python train.py --n_kv_head=1 --init_std_up=0.0162 --warmup_steps=143 --decay_fraction=0.689 --steps=2899
Each number is 50 + 15 x the weight over its row's rms, rounded and kept within 0 to 99. Layers, rows and columns count from 0. The size before them is the row's rms in percent of the matrix's.

# layer 2 MLP gate, 2368x896, rms 0.0312, rows 1104-1123, columns 840-895
106:60 75 42 75 65 59 47 52 28 59 46 46 44 99 37 42 51 53 75 42 70 76 46 50 31 37 55 69 63 57 36 55 30 99 33 50 38 24 47 52 25 55 56 56 39 37 23 49 56 57 33 36 58 40 40 57
109:26 39 73 45 67 27 47 73 41 68 76 68 30 24 72 45 50 55 41 50 38 43 44 46 46 47 26 30 39 24 41 49 33 59 71 45 40 54 61 41 25 70 67 60 45 44 59 43 63 86 50 53 74 76 07 58
105:44 93 47 48 27 36 63 50 58 48 58 49 47 55 59 31 21 47 55 57 54 77 55 50 10 43 56 60 46 28 42 75 16 63 50 47 45 63 70 41 39 40 25 56 62 51 64 34 37 40 57 53 21 54 40 49
091:38 52 51 63 64 46 68 47 66 25 39 67 43 60 59 96 36 67 41 62 65 54 33 83 44 28 52 41 56 36 68 36 59 57 53 68 54 64 81 37 51 20 34 53 64 54 45 65 47 45 54 66 51 85 62 40
104:36 35 31 53 48 63 43 45 40 50 52 48 41 55 37 58 40 65 49 45 59 87 21 07 62 24 54 37 36 65 45 63 31 38 62 40 72 57 73 56 47 57 29 49 72 46 55 48 67 80 69 44 47 71 46 53
094:44 28 33 77 49 47 61 64 56 59 33 53 61 51 46 92 64 53 40 52 32 70 71 29 71 53 48 45 24 68 23 50 68 49 80 35 62 36 62 46 45 30 66 44 81 41 45 61 78 51 50 57 68 35 25 67
097:48 56 33 60 77 63 44 60 17 57 45 46 39 93 86 53 45 55 59 14 46 61 99 54 59 48 65 65 55 43 82 58 54 46 63 57 72 29 45 69 45 42 46 63 54 47 68 55 46 61 21 56 62 54 31 39
099:41 35 27 44 49 53 39 73 74 44 33 58 50 45 77 38 51 22 33 52 50 58 55 82 45 47 28 48 74 50 35 59 77 71 55 57 46 47 68 47 39 50 53 20 65 39 41 42 42 70 43 59 64 64 48 63
116:55 66 49 48 61 50 59 60 40 81 53 51 42 56 75 37 10 54 40 45 39 83 47 58 45 36 87 79 56 55 28 27 22 30 49 56 39 23 27 34 62 39 67 22 72 49 38 24 49 41 24 43 58 59 61 26
101:43 39 75 43 48 50 51 49 45 58 42 51 70 47 53 69 60 51 65 58 46 46 64 47 61 64 56 46 41 84 31 31 34 64 38 30 33 71 33 48 40 27 51 68 43 48 51 70 28 29 75 25 86 27 55 58
109:59 37 66 33 50 65 52 69 64 34 72 48 53 64 85 40 60 56 40 54 75 41 54 33 27 51 59 53 49 51 36 48 69 30 47 45 57 69 52 65 61 63 38 41 78 49 54 59 39 55 59 37 67 44 59 25
115:43 69 67 57 53 43 50 40 53 51 48 35 22 40 69 60 39 36 54 57 47 40 76 45 50 74 51 46 37 22 39 63 69 24 64 69 64 52 43 50 41 53 65 46 52 43 56 55 31 52 64 47 55 38 43 48
111:52 41 52 40 56 39 72 65 60 49 64 48 35 24 46 69 65 71 68 54 51 34 52 53 64 28 20 24 54 15 49 49 64 32 58 17 29 62 37 40 60 53 44 75 65 47 34 39 48 63 59 31 43 33 43 58
106:41 50 53 40 50 54 52 38 78 42 55 58 36 16 57 50 38 41 30 37 62 49 57 36 23 35 50 41 17 72 43 42 57 61 50 40 41 36 53 63 32 62 33 58 64 68 75 66 46 51 56 48 50 67 42 86
106:46 32 61 31 54 43 73 65 37 57 52 23 77 51 52 47 40 62 44 54 65 63 73 31 29 67 52 35 41 24 49 55 57 43 76 48 65 51 16 50 58 52 42 43 61 62 67 87 71 74 59 54 75 49 35 15
090:29 54 59 38 41 60 41 33 65 44 87 34 29 32 41 61 54 40 52 50 75 78 44 47 50 24 46 43 33 57 34 36 71 28 63 60 72 54 79 84 55 42 38 43 36 17 55 41 66 62 59 41 69 49 43 48
095:37 29 28 53 56 61 45 66 59 53 51 66 68 44 66 44 34 63 45 62 36 40 50 43 67 10 39 55 70 31 42 44 66 42 34 70 36 53 24 37 23 55 32 61 25 54 66 50 61 60 36 46 41 36 61 72
087:47 15 77 54 58 66 72 36 38 21 39 53 75 42 57 35 40 42 57 43 71 42 72 76 60 44 57 58 47 46 62 29 60 81 71 49 55 55 49 63 48 46 42 55 63 61 36 62 55 42 27 43 52 54 36 66
108:41 54 47 27 53 62 26 19 48 83 64 36 36 44 38 47 31 74 37 41 40 34 50 62 53 38 30 67 54 54 26 47 62 63 32 64 38 60 57 45 38 47 52 39 60 30 43 57 70 47 76 75 56 65 44 59
100:28 70 31 49 38 35 60 44 65 50 30 29 36 46 65 63 56 38 26 60 52 58 65 63 52 41 81 21 41 39 13 46 19 56 54 53 28 45 53 29 30 36 62 51 55 30 29 35 33 29 29 63 52 33 47 76
# layer 2 MLP up, 2368x896, rms 0.0314, rows 1104-1122, columns 840-895
105:46 51 40 44 43 28 21 34 87 14 82 26 72 21 41 50 41 33 49 58 47 57 26 48 44 58 77 38 29 50 50 50 59 47 60 56 41 31 46 87 56 37 14 33 65 54 76 61 57 48 51 38 55 53 45 72
099:76 60 28 33 61 43 52 36 60 55 40 34 44 72 56 46 59 83 59 73 53 20 67 41 44 62 74 55 45 66 49 47 69 59 40 68 40 41 43 22 48 41 74 50 57 40 40 55 67 09 56 65 38 64 81 47
108:63 32 48 48 57 53 76 64 55 68 63 51 46 44 52 42 61 53 61 59 40 32 54 62 58 67 28 46 60 50 18 41 70 74 64 16 77 62 62 45 56 68 82 31 45 50 32 65 29 34 66 61 46 59 70 41
088:46 46 63 56 25 67 61 42 48 72 61 21 51 21 50 24 60 59 65 53 47 48 36 51 54 71 44 36 25 72 38 53 48 26 45 28 65 39 24 77 60 84 53 45 50 75 55 32 46 67 30 52 67 27 25 64
093:56 40 29 45 50 68 58 49 45 62 60 50 49 33 22 73 27 56 41 43 63 84 46 24 43 52 50 38 47 54 36 66 52 41 56 52 54 40 64 60 52 57 32 55 66 14 55 51 66 82 48 45 24 62 45 44
089:57 39 54 79 62 46 67 71 60 39 21 35 63 31 41 54 73 60 54 48 27 60 52 21 44 58 37 34 33 60 41 61 71 51 52 34 63 40 58 63 28 21 54 57 79 34 42 51 68 39 39 28 77 44 32 50
097:61 55 40 39 37 54 46 22 78 59 50 49 56 38 43 51 53 36 59 84 48 48 05 59 51 45 72 68 43 44 60 24 57 52 44 58 58 80 40 39 71 58 47 44 24 49 31 43 40 46 67 49 51 37 45 39
100:63 20 63 59 31 57 16 55 64 75 52 32 58 46 32 58 25 80 18 57 43 40 66 72 34 65 42 60 65 49 61 62 57 45 54 58 42 60 31 28 42 49 69 46 55 54 56 39 77 50 26 34 56 61 55 39
119:42 48 50 47 45 59 23 48 53 37 65 40 53 36 45 67 58 41 73 42 47 17 62 51 44 77 18 25 43 60 60 76 47 51 57 57 42 56 56 73 51 62 44 65 60 56 66 78 64 28 62 49 41 47 45 85
098:45 44 34 74 68 70 55 50 49 41 37 53 50 38 80 42 55 52 44 74 36 58 55 53 43 67 70 81 34 44 66 55 59 54 63 57 56 81 71 24 37 57 59 53 51 59 46 38 35 58 45 34 54 41 39 45
111:61 40 85 76 56 56 66 55 49 23 42 46 46 56 59 51 77 61 88 63 31 29 71 27 47 55 62 38 07 56 43 34 42 45 36 73 63 44 63 46 40 50 58 51 60 46 29 50 37 69 66 56 37 60 62 20
123:68 75 47 65 41 36 38 52 48 39 72 68 16 55 74 59 60 44 37 46 67 57 61 58 60 45 62 65 62 43 42 69 25 20 58 77 24 50 47 61 54 43 54 59 50 54 79 43 53 61 48 51 66 43 34 40
100:58 61 56 32 44 41 53 38 61 51 38 60 38 28 48 72 52 48 47 44 64 32 27 51 62 32 32 34 42 42 42 48 82 54 45 18 47 70 62 19 63 33 46 90 36 70 53 58 19 43 44 30 62 52 26 40
095:28 62 61 36 39 40 60 56 34 28 30 48 64 90 49 51 51 70 48 48 34 40 64 77 68 80 68 73 93 40 70 71 49 31 64 49 77 66 31 39 59 38 82 48 57 49 51 45 57 57 38 58 24 44 59 19
100:62 49 28 59 47 41 35 35 67 64 30 74 38 46 51 55 34 41 65 47 46 60 49 52 69 57 54 31 54 45 40 74 69 46 64 49 47 53 41 46 65 75 48 54 24 49 55 46 44 46 76 62 75 62 46 63
094:53 34 48 51 48 53 74 44 44 43 46 60 79 45 28 69 43 62 43 67 40 30 62 42 45 59 42 57 72 65 67 48 60 64 67 34 28 23 43 40 46 35 68 65 74 62 31 56 46 22 46 27 43 48 56 51
103:47 43 68 53 12 55 11 59 15 42 44 50 30 79 53 33 36 45 20 48 52 40 42 81 44 54 46 79 50 80 50 33 53 55 47 56 44 55 68 33 59 41 57 53 79 65 23 61 48 76 49 34 47 52 70 43
088:28 32 82 55 56 45 76 65 27 12 33 67 64 50 57 37 65 56 50 43 53 32 68 72 40 33 60 75 32 44 45 15 37 64 33 40 52 34 56 55 61 40 66 77 49 61 53 69 51 50 32 44 54 59 27 76
103:37 39 41 40 37 46 36 19 39 78 58 35 27 55 53 66 30 50 51 39 41 40 49 60 52 45 46 56 40 42 33 44 67 55 49 77 52 78 60 36 47 40 68 37 62 29 35 45 48 44 66 98 59 89 53 38
# layer 2 MLP down (transposed), 2368x896, rms 0.0306, rows 1104-1122, columns 840-895
104:58 16 64 42 56 63 35 60 50 59 58 44 44 47 27 52 55 43 45 53 92 33 45 52 43 62 41 62 43 63 43 69 33 77 29 68 42 32 51 35 62 32 45 62 71 39 45 78 64 69 46 65 44 43 50 47
105:44 56 29 30 27 73 44 46 39 61 61 42 69 60 46 63 31 72 51 29 44 44 41 61 56 58 42 48 69 24 51 57 63 36 40 51 69 81 29 39 62 46 34 64 40 46 51 47 37 51 54 34 54 56 78 57
105:54 62 54 45 36 38 24 60 53 47 50 40 29 56 61 56 73 48 46 49 31 60 49 28 40 46 30 41 41 22 33 60 48 44 26 75 61 45 51 45 64 73 76 61 65 53 58 44 72 43 33 55 24 50 44 39
093:51 71 99 49 23 44 33 45 48 63 31 34 69 38 62 36 47 36 71 41 35 46 71 55 70 69 31 38 44 52 56 49 66 27 65 43 51 57 61 58 35 65 52 57 49 64 71 32 16 58 37 46 37 56 14 57
103:46 43 24 74 27 49 25 35 27 52 44 65 63 35 45 78 62 40 58 60 38 55 41 43 47 46 43 42 77 50 54 64 43 40 62 56 63 39 52 57 25 53 23 21 66 49 38 44 63 73 32 32 35 68 62 54
097:46 40 72 46 46 56 40 61 30 42 53 35 70 36 65 31 30 61 69 42 41 57 43 53 47 24 46 62 32 65 56 51 52 59 52 66 47 37 37 42 51 92 46 34 52 53 25 72 35 38 46 52 82 50 66 67
099:60 60 58 52 69 30 49 50 52 87 14 74 64 58 43 54 77 47 26 55 52 49 63 62 50 35 51 57 29 50 32 19 38 37 63 57 45 43 61 27 34 65 51 66 69 43 22 91 63 99 68 55 42 48 49 56
100:63 52 47 66 47 51 42 73 48 55 67 27 52 48 25 42 60 62 30 86 42 71 61 14 66 60 20 63 66 88 81 43 73 29 68 52 49 50 28 37 54 34 58 27 22 55 48 37 41 39 66 31 30 39 42 64
111:49 52 73 23 53 53 47 41 50 44 41 53 38 54 44 52 30 38 27 47 71 65 31 27 64 63 61 70 49 55 63 71 53 70 41 78 56 48 40 42 76 50 62 69 67 45 59 59 53 35 78 45 51 51 41 79
101:67 68 16 66 63 47 40 48 28 66 37 58 43 42 51 33 78 58 43 61 38 65 29 61 68 63 56 46 69 47 65 43 37 23 69 43 49 73 85 17 41 34 62 51 42 53 49 57 51 09 62 70 61 13 34 42
106:37 45 59 52 38 57 27 47 40 29 14 61 62 54 37 56 66 54 53 58 97 49 72 68 57 31 37 52 48 34 58 35 43 49 74 33 49 83 66 36 43 53 85 49 49 49 66 44 51 66 55 67 53 31 71 37
106:57 30 47 81 48 66 62 65 36 56 31 58 45 60 46 59 43 65 35 36 42 34 36 45 31 50 80 63 51 40 33 35 81 53 47 26 75 60 68 62 74 28 39 57 53 55 58 32 35 54 19 58 35 62 63 45
102:34 86 58 58 34 86 78 57 68 46 36 38 53 48 70 64 45 26 51 34 51 57 43 32 55 48 37 39 41 45 62 39 43 30 18 55 57 49 53 56 39 32 25 48 46 51 53 29 39 46 57 29 35 28 37 61
103:66 75 50 36 32 51 65 61 66 64 38 33 56 21 39 36 63 47 79 78 47 75 30 39 57 44 30 25 56 61 60 61 38 70 50 55 37 58 51 17 32 58 58 60 37 33 36 51 72 63 32 41 24 50 78 37
101:54 29 51 47 73 27 39 36 51 36 52 37 31 31 46 64 06 70 51 60 73 44 54 48 43 49 44 51 63 49 48 52 57 54 38 65 42 74 45 37 59 48 52 47 55 21 29 20 35 30 72 34 57 55 44 51
092:83 51 57 46 64 58 89 52 57 44 37 51 14 81 63 45 53 47 80 57 58 60 74 51 42 52 51 37 49 36 68 41 53 29 84 54 48 34 82 38 61 78 60 51 75 42 43 54 56 40 48 38 60 46 42 57
100:39 56 52 56 50 33 58 16 41 55 49 55 18 45 41 64 19 45 50 45 47 71 45 54 55 57 25 39 42 79 49 51 59 39 29 50 55 36 67 27 47 41 50 52 48 58 65 55 44 64 72 37 72 52 44 49
094:58 42 58 15 31 07 40 55 42 39 52 54 51 45 59 37 76 53 76 58 57 50 31 57 67 38 22 42 35 75 66 60 42 59 37 39 49 47 60 35 64 79 53 41 30 31 48 57 72 35 58 41 44 41 39 67
103:48 61 54 46 61 30 36 43 61 65 39 57 46 48 70 61 39 90 54 67 68 30 76 59 51 48 55 60 64 41 36 57 58 32 34 75 35 64 42 57 53 53 57 31 36 34 54 29 68 24 36 56 64 62 59 66